config.toml
n_layer = 9
d_mlp = 384
vocab_size = 8192
norm_eps = 1e-05
positions = "rope"
rope_base = 10000.0
init_std_up = 0.0425
lr_head = 0.0224
warmup_steps = 0
batch_tokens = [8192, 16384, 32768]
seq_len = 512
doc_mask = true
steps = 6965
Each number is 200 + 20 x the weight over its row's rms, rounded and kept within 0 to 999. Layers, rows and columns count from 0. The size before them is the row's rms in percent of the matrix's.

# o: layer 5 attention output (transposed), 128x128, rms 0.0935, rows 38-63, columns 0-127
# v: layer 5 attention value, 128x128, rms 0.107, rows 39-63, columns 0-127
# q: layer 5 attention query, 128x128, rms 0.0953, rows 64-65, columns 0-127
# k: layer 5 attention key, 128x128, rms 0.0988, rows 64, columns 0-127
o38,084,204,242,179,212,140,211,208,176,158,191,181,193,182,180,191,185,195,196,207,239,217,186,212,208,222,187,212,204,205,177,171,184,188,173,202,221,184,148,198,201,200,209,189,174,241,198,203,190,179,205,166,187,205,211,197,184,209,192,229,216,180,223,202,215,206,177,162,189,201,177,188,200,209,189,197,194,188,193,246,179,209,205,208,246,179,208,208,173,213,197,183,202,186,184,206,200,221,226,244,203,210,222,231,217,204,214,212,164,200,179,214,178,216,227,203,235,204,199,183,206,185,164,165,203,176,169,200,188
v39,097,222,142,210,179,181,190,220,230,205,189,193,207,190,199,173,210,198,176,227,195,213,211,216,206,180,172,173,227,187,193,208,224,148,246,210,208,189,196,190,201,162,172,226,195,207,186,196,200,217,181,184,201,196,208,227,205,242,235,205,189,181,213,191,173,208,206,200,194,198,203,170,224,180,209,246,196,233,203,217,182,177,205,225,186,176,221,191,228,189,211,177,200,207,202,204,166,178,190,149,201,174,229,203,199,171,199,210,225,200,195,226,199,168,218,190,215,205,193,216,173,183,212,188,225,179,208,166,203
o39,094,209,218,163,198,199,175,207,218,220,212,226,177,207,185,196,186,197,175,217,175,188,183,185,205,204,227,187,168,212,204,218,170,204,178,175,168,229,204,148,233,193,181,172,164,197,187,239,225,146,227,200,200,202,212,186,203,202,173,205,227,208,215,192,203,192,172,173,193,221,206,224,196,237,185,203,221,195,242,203,192,196,206,197,206,223,188,180,220,171,213,245,191,208,203,229,218,157,242,202,214,208,199,178,213,215,200,204,186,175,224,191,221,239,217,208,192,209,215,217,209,178,216,189,184,194,200,216,206
v40,115,170,223,181,229,199,177,172,183,187,171,235,196,211,224,222,207,226,200,170,219,198,212,210,189,181,182,229,187,205,181,244,206,182,238,195,214,224,196,200,229,208,219,201,209,185,208,218,208,166,189,199,208,183,206,192,204,189,188,222,210,205,203,205,209,192,171,216,199,197,207,193,251,203,183,217,169,217,206,172,202,189,166,175,161,194,144,212,186,179,215,159,189,224,220,211,225,203,224,180,183,204,202,154,203,219,192,235,189,181,196,197,198,224,175,193,231,175,176,163,187,196,178,213,205,196,190,227,209
o40,103,209,203,194,197,230,203,182,199,196,217,151,246,178,192,213,182,165,240,185,204,204,202,171,190,213,196,202,245,172,196,204,198,191,204,195,205,198,205,213,184,162,177,185,209,234,203,171,220,211,169,178,212,235,185,220,199,174,209,194,186,215,200,183,196,228,196,174,166,221,182,223,167,217,184,179,217,189,170,193,202,202,212,231,202,193,209,202,208,201,171,203,198,179,166,226,202,198,168,243,227,181,211,216,193,189,183,182,209,177,200,184,218,175,245,218,227,215,236,205,186,196,201,165,213,191,214,190,234
v41,102,185,181,177,221,227,174,178,236,157,178,193,200,188,211,184,202,182,219,235,207,209,182,223,211,198,198,181,202,202,204,210,216,188,209,175,188,184,227,201,236,167,227,202,174,211,212,196,231,166,206,235,190,227,197,214,180,184,189,193,187,237,205,178,202,216,210,191,182,196,191,184,205,196,194,209,238,243,223,161,185,197,201,214,191,231,174,198,196,176,168,217,226,218,207,229,229,229,180,180,201,236,186,182,230,193,214,213,175,212,210,219,215,237,191,223,207,178,179,165,209,199,205,194,187,229,215,214,231
o41,102,188,179,174,218,197,221,209,188,209,210,170,194,195,177,213,219,200,178,208,180,185,188,200,195,207,191,207,175,203,166,220,202,182,179,202,218,205,197,215,210,218,198,204,223,199,221,203,141,200,165,207,199,203,210,198,215,191,215,208,200,214,141,203,169,185,170,218,173,188,214,204,205,217,199,175,190,221,165,222,216,220,196,138,244,187,207,178,215,209,208,191,174,201,167,233,177,174,184,187,186,171,221,219,193,192,206,214,200,209,220,174,201,169,247,214,222,168,227,177,176,225,221,215,191,172,193,206,194
v42,098,167,159,230,241,183,198,197,176,200,178,201,167,193,230,182,185,212,208,218,198,211,253,212,232,204,202,186,183,218,206,217,202,222,191,212,191,203,194,200,221,215,247,230,162,210,210,200,186,189,195,197,203,213,223,174,213,156,179,201,171,246,217,180,179,174,178,203,244,189,171,203,201,212,205,207,197,217,225,184,162,200,232,218,205,185,178,175,218,177,197,244,178,204,202,201,203,196,201,222,201,216,176,203,242,197,216,200,169,190,206,165,204,210,206,195,209,182,189,214,217,208,204,201,175,189,214,182,186
o42,098,197,244,179,215,205,216,164,217,196,223,194,215,192,223,196,225,137,217,205,230,210,165,196,214,189,192,227,187,204,189,196,180,201,198,199,197,208,196,214,155,183,202,183,204,197,198,172,146,202,215,198,186,180,195,192,225,138,172,221,225,171,167,203,229,201,202,175,219,189,189,195,215,185,193,193,205,168,154,236,197,210,184,171,196,188,210,185,189,221,200,171,232,198,170,209,186,221,185,200,203,206,191,208,195,170,211,219,230,192,225,204,208,216,200,193,225,225,226,196,174,223,189,197,217,187,183,194,203
v43,100,211,205,183,227,188,206,242,174,201,245,228,205,192,193,218,227,225,190,221,172,219,221,224,193,201,196,191,178,181,182,212,209,200,213,183,184,179,204,217,202,188,204,210,213,193,205,211,209,196,226,188,202,196,247,180,187,181,228,191,214,238,195,186,207,178,186,223,197,133,219,216,195,214,198,218,194,219,199,197,185,229,205,180,216,245,167,218,181,231,163,179,219,240,193,201,208,160,170,190,202,206,177,189,201,222,225,174,230,167,191,227,195,187,204,187,185,171,192,201,185,179,205,181,184,221,188,222,189
o43,096,167,208,184,243,211,222,196,177,203,213,203,217,208,190,220,213,192,162,212,214,208,190,189,199,210,194,197,200,203,205,216,203,185,195,230,192,183,180,197,207,213,204,191,219,180,168,188,213,203,176,200,236,191,161,217,225,249,209,196,199,186,170,191,216,224,200,169,248,258,187,221,176,204,194,168,191,202,194,215,216,124,208,183,204,182,210,172,190,187,207,206,202,169,194,208,215,219,194,196,176,197,188,172,179,173,154,204,177,223,223,188,204,202,193,230,191,219,217,198,212,221,191,180,213,172,180,188,205
v44,097,181,200,227,231,201,218,181,200,177,187,193,174,206,201,225,231,219,171,151,210,189,181,216,207,197,189,203,214,173,180,186,193,186,220,166,214,196,189,194,203,191,182,193,191,209,177,196,194,224,197,184,171,186,225,222,174,196,202,222,210,194,234,203,159,211,182,182,198,203,223,217,210,205,225,185,201,205,202,219,224,205,177,199,195,170,168,191,144,191,181,224,202,196,196,218,154,215,199,190,195,180,174,158,191,165,203,214,186,210,179,214,171,167,233,193,161,234,211,173,204,185,195,199,199,152,198,176,177
o44,094,176,158,197,222,210,206,190,185,239,229,194,211,166,180,180,223,220,250,204,179,176,191,181,174,210,203,207,197,195,212,220,189,180,169,182,212,214,205,214,184,180,214,206,183,198,199,215,198,211,242,223,209,196,149,175,217,146,179,182,171,185,202,214,206,226,197,205,201,217,199,210,185,174,213,213,172,223,209,187,165,192,206,235,216,206,213,199,240,207,168,200,204,189,218,199,176,182,210,237,206,192,193,182,188,254,220,209,188,216,220,185,231,186,183,225,218,229,188,220,208,190,193,224,217,214,199,199,204
v45,100,198,225,164,195,188,214,189,202,218,211,238,243,172,190,200,219,164,210,192,227,230,237,204,205,215,177,182,222,189,195,190,211,202,182,194,168,212,166,172,221,209,207,186,201,181,208,183,190,201,194,217,209,210,185,183,190,186,203,198,186,197,197,220,215,161,210,190,193,184,222,192,235,205,180,240,185,189,210,205,188,257,169,204,243,177,155,225,209,199,200,171,204,204,140,191,220,227,177,206,205,198,208,195,195,229,201,193,184,248,183,216,205,219,197,172,199,205,201,169,230,201,204,201,219,200,177,213,203
o45,099,202,221,234,198,218,211,235,186,211,207,192,205,204,167,192,197,191,223,218,198,198,198,205,217,185,212,230,229,192,211,199,187,224,178,200,226,203,199,229,172,209,210,210,201,211,205,212,237,210,166,157,214,161,205,201,181,246,180,223,170,180,216,180,165,223,190,190,168,202,221,224,199,243,190,223,182,184,187,181,196,204,225,203,190,188,205,196,146,219,220,162,213,172,206,187,213,215,233,176,197,162,189,215,190,200,168,202,209,173,186,234,201,188,193,217,186,220,216,207,202,205,194,212,165,222,202,182,236
v46,111,195,195,211,184,199,188,177,184,151,213,199,216,197,186,193,213,241,193,225,194,213,199,223,192,216,204,206,232,190,230,204,193,171,198,224,217,214,222,206,168,184,213,216,184,205,198,204,213,222,187,193,184,168,203,180,179,193,210,182,218,216,184,204,190,204,191,200,199,171,192,192,195,212,225,178,210,175,189,195,210,163,245,219,221,170,234,209,219,211,232,184,245,176,175,186,184,218,174,227,200,200,188,236,166,194,204,192,199,221,176,204,222,176,230,263,178,229,195,210,179,218,207,226,206,157,210,197,226
o46,103,215,195,204,196,171,205,182,218,209,177,213,204,204,223,212,196,201,165,179,179,173,214,208,253,197,228,193,170,178,247,195,229,202,177,206,177,209,165,208,203,174,239,211,169,191,224,184,234,188,209,199,194,238,198,210,208,218,152,225,205,203,197,222,189,188,227,231,222,208,226,221,183,184,204,200,198,193,212,162,165,231,162,189,221,190,181,180,163,189,183,203,203,207,190,194,186,175,200,202,186,198,196,156,228,181,226,227,194,216,229,186,207,174,217,190,182,192,192,177,218,195,212,219,192,216,191,207,207
v47,108,204,192,197,183,208,176,205,193,200,178,207,193,172,198,204,231,199,226,202,208,218,227,189,216,216,171,201,165,233,189,181,189,203,214,211,210,177,212,171,195,209,225,205,177,211,186,183,212,212,238,192,187,219,211,212,190,201,180,175,147,243,188,219,155,180,217,190,180,217,161,223,222,198,223,213,216,194,195,183,191,169,255,213,162,180,179,190,213,216,208,202,192,206,227,227,188,191,224,194,209,171,189,244,183,220,225,175,171,176,187,205,198,210,209,170,211,209,212,204,205,239,219,229,203,231,206,201,221
o47,096,181,188,212,218,206,176,181,220,214,198,172,143,194,230,220,189,162,179,196,176,181,176,231,183,187,190,217,213,206,204,222,162,226,213,208,208,188,216,189,188,208,166,228,180,160,187,209,166,223,180,222,163,221,193,185,206,200,185,226,220,192,201,239,203,202,186,193,227,172,200,236,206,224,183,159,169,166,196,201,227,220,187,191,205,213,220,207,200,193,209,195,217,187,203,179,219,206,197,208,250,211,223,175,185,184,215,226,175,198,218,174,209,191,203,180,210,170,210,196,192,213,176,189,218,186,191,172,213
v48,093,226,221,236,180,210,207,204,215,198,203,164,211,220,214,200,175,173,181,241,183,223,215,206,164,197,193,197,199,237,228,202,192,179,200,212,212,207,179,201,230,230,198,193,240,197,212,214,187,184,198,179,183,221,218,196,189,204,189,200,171,211,229,180,185,169,193,217,213,149,212,174,186,185,252,210,191,210,195,176,174,228,198,200,201,188,239,230,222,214,167,194,163,203,209,196,205,192,217,190,222,165,209,165,211,236,203,190,202,188,217,209,224,196,212,190,213,214,182,234,164,196,188,168,209,199,181,172,199
o48,098,180,193,185,187,197,212,227,170,182,183,216,179,188,198,191,200,159,228,225,208,195,193,204,220,220,210,202,178,176,160,175,208,225,210,184,200,188,201,208,224,219,193,178,201,208,170,192,248,215,230,206,228,197,185,205,204,204,206,216,216,227,214,211,220,228,229,201,200,168,231,156,189,206,201,197,211,198,180,208,233,168,210,204,173,218,192,196,196,184,224,209,218,234,199,229,200,187,204,185,212,182,181,219,192,141,207,179,217,205,179,189,188,197,174,156,191,166,247,190,204,178,223,180,179,176,173,200,181
v49,102,186,182,187,200,202,176,262,210,169,193,206,216,206,215,206,209,221,209,202,187,178,200,178,214,207,206,159,210,145,179,179,214,224,207,211,164,211,189,185,240,204,185,192,205,196,190,195,216,187,188,201,197,169,219,228,199,198,201,217,205,198,199,164,169,207,203,219,198,183,168,229,218,187,226,225,210,216,234,208,220,202,180,247,182,187,192,207,238,216,218,178,221,175,186,260,188,203,209,193,184,200,146,208,197,184,166,204,201,192,206,190,192,218,177,213,203,199,208,181,223,208,189,179,178,181,202,220,226
o49,099,199,200,177,199,178,193,206,207,250,203,231,202,208,174,206,211,230,242,183,183,212,176,175,199,210,206,220,236,194,196,208,240,169,212,184,187,162,180,192,161,167,204,231,213,207,217,202,210,175,222,229,208,232,166,191,218,164,219,189,205,199,171,188,228,201,166,220,190,210,212,217,206,194,179,197,203,215,192,212,211,189,229,181,245,202,165,175,213,183,200,195,194,204,209,202,216,199,196,180,216,198,236,163,192,205,204,204,179,190,236,188,209,199,235,192,200,168,171,214,192,185,166,187,180,230,196,211,218
v50,091,191,215,206,215,187,217,242,207,208,187,203,216,210,182,216,201,173,199,189,210,267,215,167,222,204,171,238,184,175,201,195,201,197,219,218,218,176,214,207,198,189,215,188,188,221,221,166,224,197,212,217,196,207,187,191,234,210,205,217,167,191,174,207,225,196,202,182,185,164,213,225,196,198,184,222,195,212,203,178,232,224,209,205,207,200,198,220,192,200,178,182,228,211,245,231,206,188,176,198,237,215,192,165,175,179,215,220,204,214,183,210,196,225,162,202,244,230,224,210,205,203,161,207,196,164,191,174,226
o50,094,215,217,179,223,218,174,188,163,189,195,183,165,169,189,208,194,194,192,193,234,193,205,186,194,209,185,193,213,228,196,215,196,211,185,202,169,180,162,195,194,210,252,214,220,201,180,198,190,236,192,231,176,191,240,215,194,190,200,177,177,218,187,203,213,184,184,191,193,215,195,184,201,222,194,209,137,193,213,166,195,188,192,199,183,184,164,210,185,205,184,204,229,218,158,207,166,213,242,211,195,199,189,197,186,206,193,193,208,180,170,232,181,157,227,212,163,203,208,232,173,229,176,193,182,191,202,209,218
v51,101,209,226,239,219,215,243,175,212,177,189,217,210,196,160,210,213,191,200,229,188,204,196,180,166,193,200,175,186,205,217,221,201,218,172,207,221,196,205,209,209,206,200,208,157,202,215,183,208,204,203,194,181,181,185,242,173,170,213,192,223,249,221,193,170,175,228,191,167,231,197,234,188,184,219,198,218,193,215,182,204,197,200,206,226,223,198,170,219,207,193,199,229,210,237,175,196,201,238,206,168,204,172,190,203,252,200,174,169,203,211,219,199,221,236,211,214,208,188,209,209,189,239,226,202,196,185,195,213
o51,100,195,160,227,219,200,212,197,226,186,203,184,158,203,229,213,185,210,213,180,199,192,183,213,219,224,219,218,170,212,205,174,188,188,194,223,172,204,211,190,186,157,201,203,195,197,230,231,156,191,182,189,180,199,201,213,188,201,236,203,173,183,209,220,196,241,201,210,196,208,202,178,253,157,175,197,202,219,168,173,216,212,209,162,173,219,215,202,203,192,201,187,192,202,195,222,180,187,183,179,241,201,190,211,184,177,184,234,194,193,192,190,220,180,183,175,238,160,198,186,167,191,199,237,182,201,216,189,213
v52,100,215,214,248,188,196,199,177,197,170,171,197,225,184,191,194,212,189,192,203,176,193,227,222,186,197,189,153,216,203,219,217,219,268,208,205,206,181,174,214,167,193,236,205,209,213,196,231,204,206,189,173,195,194,169,199,214,217,222,221,178,214,187,197,222,165,193,197,234,201,167,232,176,210,243,202,228,197,176,208,215,210,218,175,208,213,188,170,187,190,201,220,239,170,209,173,209,215,173,196,167,226,179,208,179,210,188,215,159,190,186,222,202,183,205,216,176,184,202,206,219,195,189,217,216,198,220,199,204
o52,096,201,162,212,221,163,171,215,196,189,224,202,209,215,216,203,207,238,185,180,214,164,192,204,223,224,216,209,160,206,216,210,194,205,207,245,186,191,206,202,185,144,186,203,194,181,214,208,157,197,211,189,194,187,206,206,160,195,177,226,212,197,176,188,195,183,192,171,188,186,177,191,194,197,180,185,187,214,204,173,170,185,169,148,227,198,235,236,166,216,183,201,180,223,213,190,191,187,228,212,203,193,179,182,204,198,208,228,244,185,185,198,161,200,194,198,216,228,202,204,235,194,182,197,224,200,192,216,184
v53,100,200,210,212,220,198,225,198,217,200,203,184,238,215,164,206,190,193,180,211,178,243,219,225,186,202,205,170,192,218,220,199,197,231,227,180,209,212,173,209,173,196,180,196,192,206,207,204,187,191,202,224,168,184,190,194,214,180,190,189,191,186,172,216,173,166,168,194,180,256,186,229,196,171,192,179,201,149,195,200,177,199,211,175,200,225,168,194,228,235,180,208,189,152,154,198,211,236,196,212,199,208,177,210,182,211,173,192,180,228,215,184,203,180,188,232,203,188,220,222,170,201,185,202,219,221,215,206,187
o53,094,202,195,225,184,192,193,231,182,211,220,217,193,234,228,150,197,195,204,184,199,172,184,226,204,193,181,196,209,191,195,224,195,201,216,214,176,195,211,177,205,171,191,214,220,182,192,206,193,220,225,209,152,214,184,223,187,200,188,238,206,178,217,198,167,221,232,171,206,205,175,168,192,196,174,183,182,195,184,181,162,231,194,164,190,196,276,203,205,230,220,203,163,210,184,209,201,201,202,205,167,187,182,193,225,188,226,173,192,191,205,190,192,220,219,193,209,194,186,164,219,190,198,241,178,185,195,200,211
v54,095,174,179,206,210,200,194,206,237,190,211,224,215,224,218,199,177,163,189,197,223,188,185,180,200,201,192,180,226,203,203,200,198,236,196,212,229,183,225,208,235,199,211,215,202,200,220,202,246,231,173,185,170,205,188,204,172,225,197,238,223,218,191,222,201,241,178,201,181,178,222,213,211,235,222,196,206,191,175,213,236,150,199,210,220,227,224,203,164,186,212,208,191,205,187,174,196,188,177,205,207,183,201,222,225,186,216,199,194,241,178,185,230,178,212,198,176,200,168,233,199,214,152,193,195,188,177,195,185
o54,098,215,220,223,233,197,198,196,226,187,226,166,196,205,214,224,185,219,197,186,218,187,215,190,190,201,202,213,179,176,226,196,214,202,223,207,211,194,180,220,180,220,213,190,217,185,164,210,235,189,194,225,204,231,205,174,189,171,174,218,188,175,173,211,223,188,202,232,168,211,203,180,164,217,212,263,216,196,218,167,223,202,213,185,243,224,231,192,209,242,174,204,203,209,215,203,204,188,211,193,168,214,220,227,222,204,198,210,226,234,167,226,196,201,196,228,211,190,178,204,186,204,199,198,185,180,184,248,188
v55,090,244,193,212,239,192,213,200,206,207,223,189,188,169,190,184,193,209,201,174,217,171,191,189,172,222,229,176,191,198,219,171,199,244,203,211,217,239,197,228,162,205,186,191,193,215,236,184,179,192,152,179,190,226,195,168,204,236,193,199,178,188,210,180,180,197,226,204,199,182,180,238,179,209,202,205,210,192,195,232,224,215,224,215,222,216,221,213,187,206,179,208,228,215,219,170,192,225,197,241,214,234,194,227,209,173,199,181,181,214,231,212,188,217,185,178,163,187,186,228,177,195,197,215,214,214,206,205,203
o55,088,169,183,223,193,201,201,154,188,203,190,217,203,198,187,173,181,189,165,204,205,213,226,191,228,196,210,253,191,193,196,178,192,235,200,210,176,197,228,185,241,183,177,207,186,177,213,220,153,193,194,192,181,167,229,186,202,175,198,197,220,192,220,181,226,185,211,203,205,203,189,187,196,151,225,229,175,217,220,204,196,204,174,211,222,169,211,204,177,185,202,203,207,222,201,207,215,199,233,190,199,233,182,215,202,232,194,197,218,210,150,197,190,195,201,176,202,169,174,201,198,209,163,212,177,208,170,153,180
v56,100,196,214,171,198,187,199,220,217,192,203,193,192,205,217,187,200,197,208,217,186,202,179,178,200,190,209,213,215,183,233,202,190,185,193,178,228,179,185,205,218,202,186,157,203,171,208,177,195,195,202,174,198,202,181,196,196,169,179,202,208,210,192,198,172,228,228,223,230,178,210,172,197,200,172,215,186,203,201,180,205,143,186,182,168,230,191,203,173,169,184,217,192,184,209,190,238,203,202,216,226,147,191,171,129,194,220,220,245,176,187,198,186,180,192,184,227,189,226,215,203,163,216,181,196,199,194,173,225
o56,090,212,195,177,213,233,185,226,225,199,212,214,189,205,194,193,241,188,223,207,217,189,169,218,191,196,205,197,231,187,173,172,200,186,214,192,213,245,208,186,210,203,197,206,198,234,166,208,238,236,196,189,215,187,201,212,201,237,224,184,194,207,165,187,213,214,178,201,201,186,195,192,207,190,187,190,210,191,217,210,212,190,184,227,212,174,156,188,226,189,204,210,221,213,188,207,181,192,166,197,219,247,186,226,227,210,198,196,173,264,195,207,217,182,181,257,169,174,223,201,210,207,195,231,185,189,207,184,225
v57,096,174,225,243,201,171,210,186,189,169,158,193,205,169,161,224,205,181,168,183,167,199,175,190,202,178,189,219,168,231,185,191,205,187,192,191,207,204,198,207,179,204,208,199,193,224,180,180,211,224,158,221,197,197,218,227,193,220,161,180,209,205,202,233,210,231,215,211,180,211,165,165,203,189,200,228,193,215,196,220,217,167,224,204,195,188,218,221,191,216,189,171,207,201,176,208,226,186,207,196,224,162,197,233,242,185,224,235,208,228,202,223,202,186,176,187,209,205,182,217,221,205,179,183,204,189,172,203,205
o57,094,229,202,195,213,227,204,228,189,184,201,170,174,193,214,207,173,233,222,216,219,156,230,196,197,213,205,222,231,166,211,176,225,214,192,180,197,229,189,193,223,199,200,185,206,168,204,182,125,190,192,207,201,230,189,197,195,223,185,204,172,206,208,189,210,194,217,213,159,184,212,180,187,206,225,226,194,158,254,217,186,228,178,212,190,217,205,193,210,166,170,184,192,202,217,179,172,181,193,189,218,208,212,198,179,172,213,205,212,191,220,172,214,201,231,175,190,208,205,202,211,193,204,212,224,189,171,210,217
v58,102,176,192,174,234,179,209,231,225,215,204,223,214,205,204,193,198,182,167,212,188,199,212,207,234,238,206,212,208,170,174,174,172,151,178,222,219,186,202,204,219,226,209,203,203,185,199,205,195,173,232,239,227,207,207,203,221,204,217,216,155,203,207,175,179,207,182,199,216,202,219,185,167,210,208,218,129,248,180,173,203,192,184,189,193,192,200,225,201,187,178,221,215,213,217,204,225,210,203,212,176,204,207,202,202,209,206,195,201,160,175,178,213,210,161,166,216,210,223,205,207,197,176,219,198,223,205,206,198
o58,092,219,193,224,215,203,180,203,198,219,200,186,146,206,173,231,212,193,223,215,204,204,180,183,205,208,198,162,225,226,178,223,203,170,185,179,189,174,187,249,231,202,179,200,177,169,164,212,214,201,200,216,195,155,182,239,190,199,234,193,257,198,177,195,189,197,188,202,231,172,186,194,207,206,207,201,239,172,166,211,208,228,217,216,200,181,175,192,196,234,191,212,210,192,210,201,194,211,194,207,192,230,215,200,183,181,150,209,186,197,195,209,199,221,230,231,174,212,221,203,170,200,195,197,202,199,224,186,192
v59,085,190,175,234,179,207,212,208,217,191,210,235,195,211,215,210,223,187,181,209,206,171,202,189,165,179,178,170,195,225,178,219,187,188,201,185,228,190,215,175,187,209,194,235,173,207,210,228,175,196,188,201,206,204,194,186,194,227,167,206,188,194,155,207,195,183,179,200,162,227,209,180,182,169,215,205,235,187,197,168,233,201,213,256,200,229,191,207,221,223,211,189,174,199,220,205,190,212,200,230,189,210,206,199,181,187,221,218,183,204,192,196,240,165,191,221,189,182,205,230,234,205,259,203,237,206,202,186,216
o59,084,215,196,212,226,185,168,242,207,201,179,200,200,189,222,221,199,205,161,188,189,200,177,210,175,205,211,213,204,229,227,217,185,219,201,241,199,209,204,194,213,200,196,193,202,156,213,207,212,177,214,194,175,229,193,202,196,189,224,221,205,178,222,233,199,211,195,202,187,211,216,168,181,174,186,185,214,210,197,197,246,199,200,173,206,207,194,183,221,218,168,215,213,215,189,224,175,171,197,213,186,218,197,219,194,221,219,234,217,169,208,192,232,236,176,145,146,238,205,183,216,179,195,187,163,199,233,203,212
v60,104,202,160,218,157,202,203,182,236,201,177,198,211,212,180,218,230,213,217,173,189,193,184,191,230,191,191,206,219,214,194,215,199,200,188,180,191,222,191,162,188,176,180,187,226,179,193,201,173,193,225,182,229,154,201,178,175,223,225,219,210,170,243,195,200,237,170,192,239,166,198,178,198,221,193,179,187,204,190,192,201,191,189,181,231,188,210,227,201,200,208,198,206,212,173,203,209,223,194,205,180,203,180,165,219,212,181,207,218,147,186,174,201,211,202,159,197,188,239,180,196,186,170,181,209,173,213,212,208
o60,101,191,228,205,205,186,175,196,194,221,227,223,206,207,181,198,225,237,197,222,199,214,231,193,187,164,212,157,200,167,201,178,199,149,225,177,211,192,220,225,202,199,211,218,154,231,184,196,245,228,204,232,195,185,168,220,229,180,217,204,196,203,221,183,197,197,187,194,214,208,191,178,210,209,199,201,205,170,219,215,180,226,187,221,217,203,187,221,220,219,208,194,194,187,206,203,194,175,204,206,178,167,176,177,189,220,168,226,178,199,198,205,207,184,156,174,185,244,229,215,192,191,238,178,192,228,196,191,217
v61,099,192,205,207,218,206,179,201,268,209,222,198,236,214,212,178,224,209,195,220,184,206,231,219,140,189,206,179,194,207,180,200,206,221,193,209,202,205,215,199,212,224,213,208,207,181,228,206,227,198,235,210,216,211,215,225,178,178,191,178,187,236,161,233,197,189,229,192,173,213,203,217,188,206,237,181,195,187,195,210,197,224,221,190,202,172,209,210,221,185,183,193,202,200,204,190,179,169,171,198,239,186,223,177,216,179,210,186,175,176,197,214,246,214,217,219,191,239,180,201,213,219,228,200,184,238,218,210,191
o61,089,202,202,216,201,217,219,231,174,217,207,181,195,215,229,220,190,195,180,197,194,200,203,196,219,252,192,222,179,230,193,206,189,167,194,211,220,200,196,179,174,197,176,150,203,214,190,209,213,190,215,208,184,207,228,198,207,220,225,220,201,194,176,168,207,216,216,201,243,209,226,184,178,183,193,201,209,220,123,174,220,178,181,185,183,233,232,186,229,181,197,190,193,204,209,186,198,191,217,185,191,194,181,201,185,181,225,215,191,186,198,227,156,197,215,235,155,196,177,181,176,204,172,194,194,192,183,174,180
v62,092,203,211,216,192,187,178,213,177,188,212,201,195,228,189,191,221,210,190,229,190,214,203,197,177,186,209,184,216,248,217,183,194,241,153,212,186,232,197,197,192,163,188,193,187,207,216,226,195,199,219,191,207,153,189,171,203,207,177,163,171,176,226,179,212,208,205,196,235,235,174,203,183,251,194,192,224,180,183,207,200,199,168,170,186,203,192,215,158,195,194,172,223,216,225,188,176,209,198,212,245,208,181,216,156,200,213,227,209,202,195,198,233,218,198,206,215,178,193,190,186,225,198,171,190,215,189,181,218
o62,087,195,215,217,198,200,202,210,203,202,204,172,200,187,237,208,218,232,165,164,188,204,176,218,218,215,221,209,212,195,218,204,200,195,171,176,187,208,221,226,195,251,179,216,228,175,175,207,197,226,225,232,181,195,180,208,202,235,194,232,197,216,189,211,206,192,195,158,194,242,207,220,216,175,178,199,214,167,180,206,211,203,203,236,215,228,203,217,197,193,246,236,187,225,220,174,176,231,190,194,173,161,169,191,208,205,193,210,203,203,159,193,171,188,177,193,205,222,202,192,220,210,196,208,177,230,174,200,183
v63,091,192,193,182,206,203,211,201,240,242,213,205,178,235,210,194,202,202,180,195,216,182,232,197,245,203,195,210,164,198,228,199,203,197,216,199,218,177,199,190,202,206,204,218,205,218,194,213,194,184,186,168,237,207,207,163,172,209,174,156,223,173,233,206,173,235,197,188,215,178,199,197,148,210,223,178,191,188,199,196,215,184,180,207,142,174,180,198,210,204,214,205,237,252,204,221,171,198,216,188,212,176,199,223,213,198,197,209,239,216,191,215,207,196,189,209,235,202,157,196,208,216,197,200,189,186,223,199,210
o63,090,187,204,184,206,183,172,189,216,168,220,188,235,164,167,186,197,182,247,191,141,251,227,189,181,210,191,174,205,210,193,173,224,212,192,237,202,190,197,200,217,231,178,212,178,164,166,194,196,181,233,211,196,189,212,202,216,183,230,208,199,225,194,185,232,213,180,207,213,189,207,189,207,215,207,212,197,153,192,196,204,205,180,181,198,217,232,183,221,204,180,231,223,175,241,221,174,193,212,222,202,200,219,185,194,192,199,195,182,202,191,185,191,185,224,207,207,183,181,190,180,234,196,178,216,197,215,212,164
q64,110,181,220,226,179,186,220,226,172,179,206,182,223,187,179,228,208,159,197,211,199,202,220,208,216,188,201,195,218,216,221,199,215,218,188,166,191,204,174,171,213,226,164,173,221,169,223,225,199,185,160,217,211,193,198,161,176,221,201,154,189,207,193,197,206,181,191,204,170,205,202,217,204,182,236,198,233,221,158,235,190,190,191,198,199,196,198,199,214,192,179,230,201,197,185,232,174,209,169,230,173,169,190,215,198,198,195,185,237,199,166,213,168,202,203,189,197,191,224,220,215,187,250,199,178,211,205,202,219
k64,122,216,208,212,233,244,223,183,213,179,223,206,230,187,189,197,239,167,191,213,221,189,236,234,181,214,187,201,179,205,228,166,221,158,217,188,191,203,187,178,207,178,201,166,204,187,204,179,265,219,211,209,216,196,216,205,182,209,189,193,206,181,168,179,224,220,185,192,213,203,226,177,183,183,198,185,187,222,152,225,228,160,208,178,194,171,180,192,204,171,190,196,197,178,182,196,189,202,229,199,226,203,186,189,205,210,177,165,220,199,213,191,200,204,186,166,202,203,200,191,210,198,234,211,166,192,211,193,215
q65,110,198,223,192,204,232,246,161,186,183,191,200,208,211,196,203,221,167,209,198,204,197,235,185,228,170,222,199,158,186,173,186,187,164,200,189,231,210,188,193,220,182,223,162,182,168,216,220,234,196,202,205,240,191,171,197,192,230,182,200,198,206,174,209,225,194,176,215,206,211,231,185,193,178,192,214,203,214,181,162,187,210,164,209,203,198,183,190,195,171,178,218,192,185,210,203,215,194,222,163,173,218,189,176,188,202,163,208,198,224,197,226,167,198,201,207,191,195,231,225,204,182,231,207,150,206,209,213,195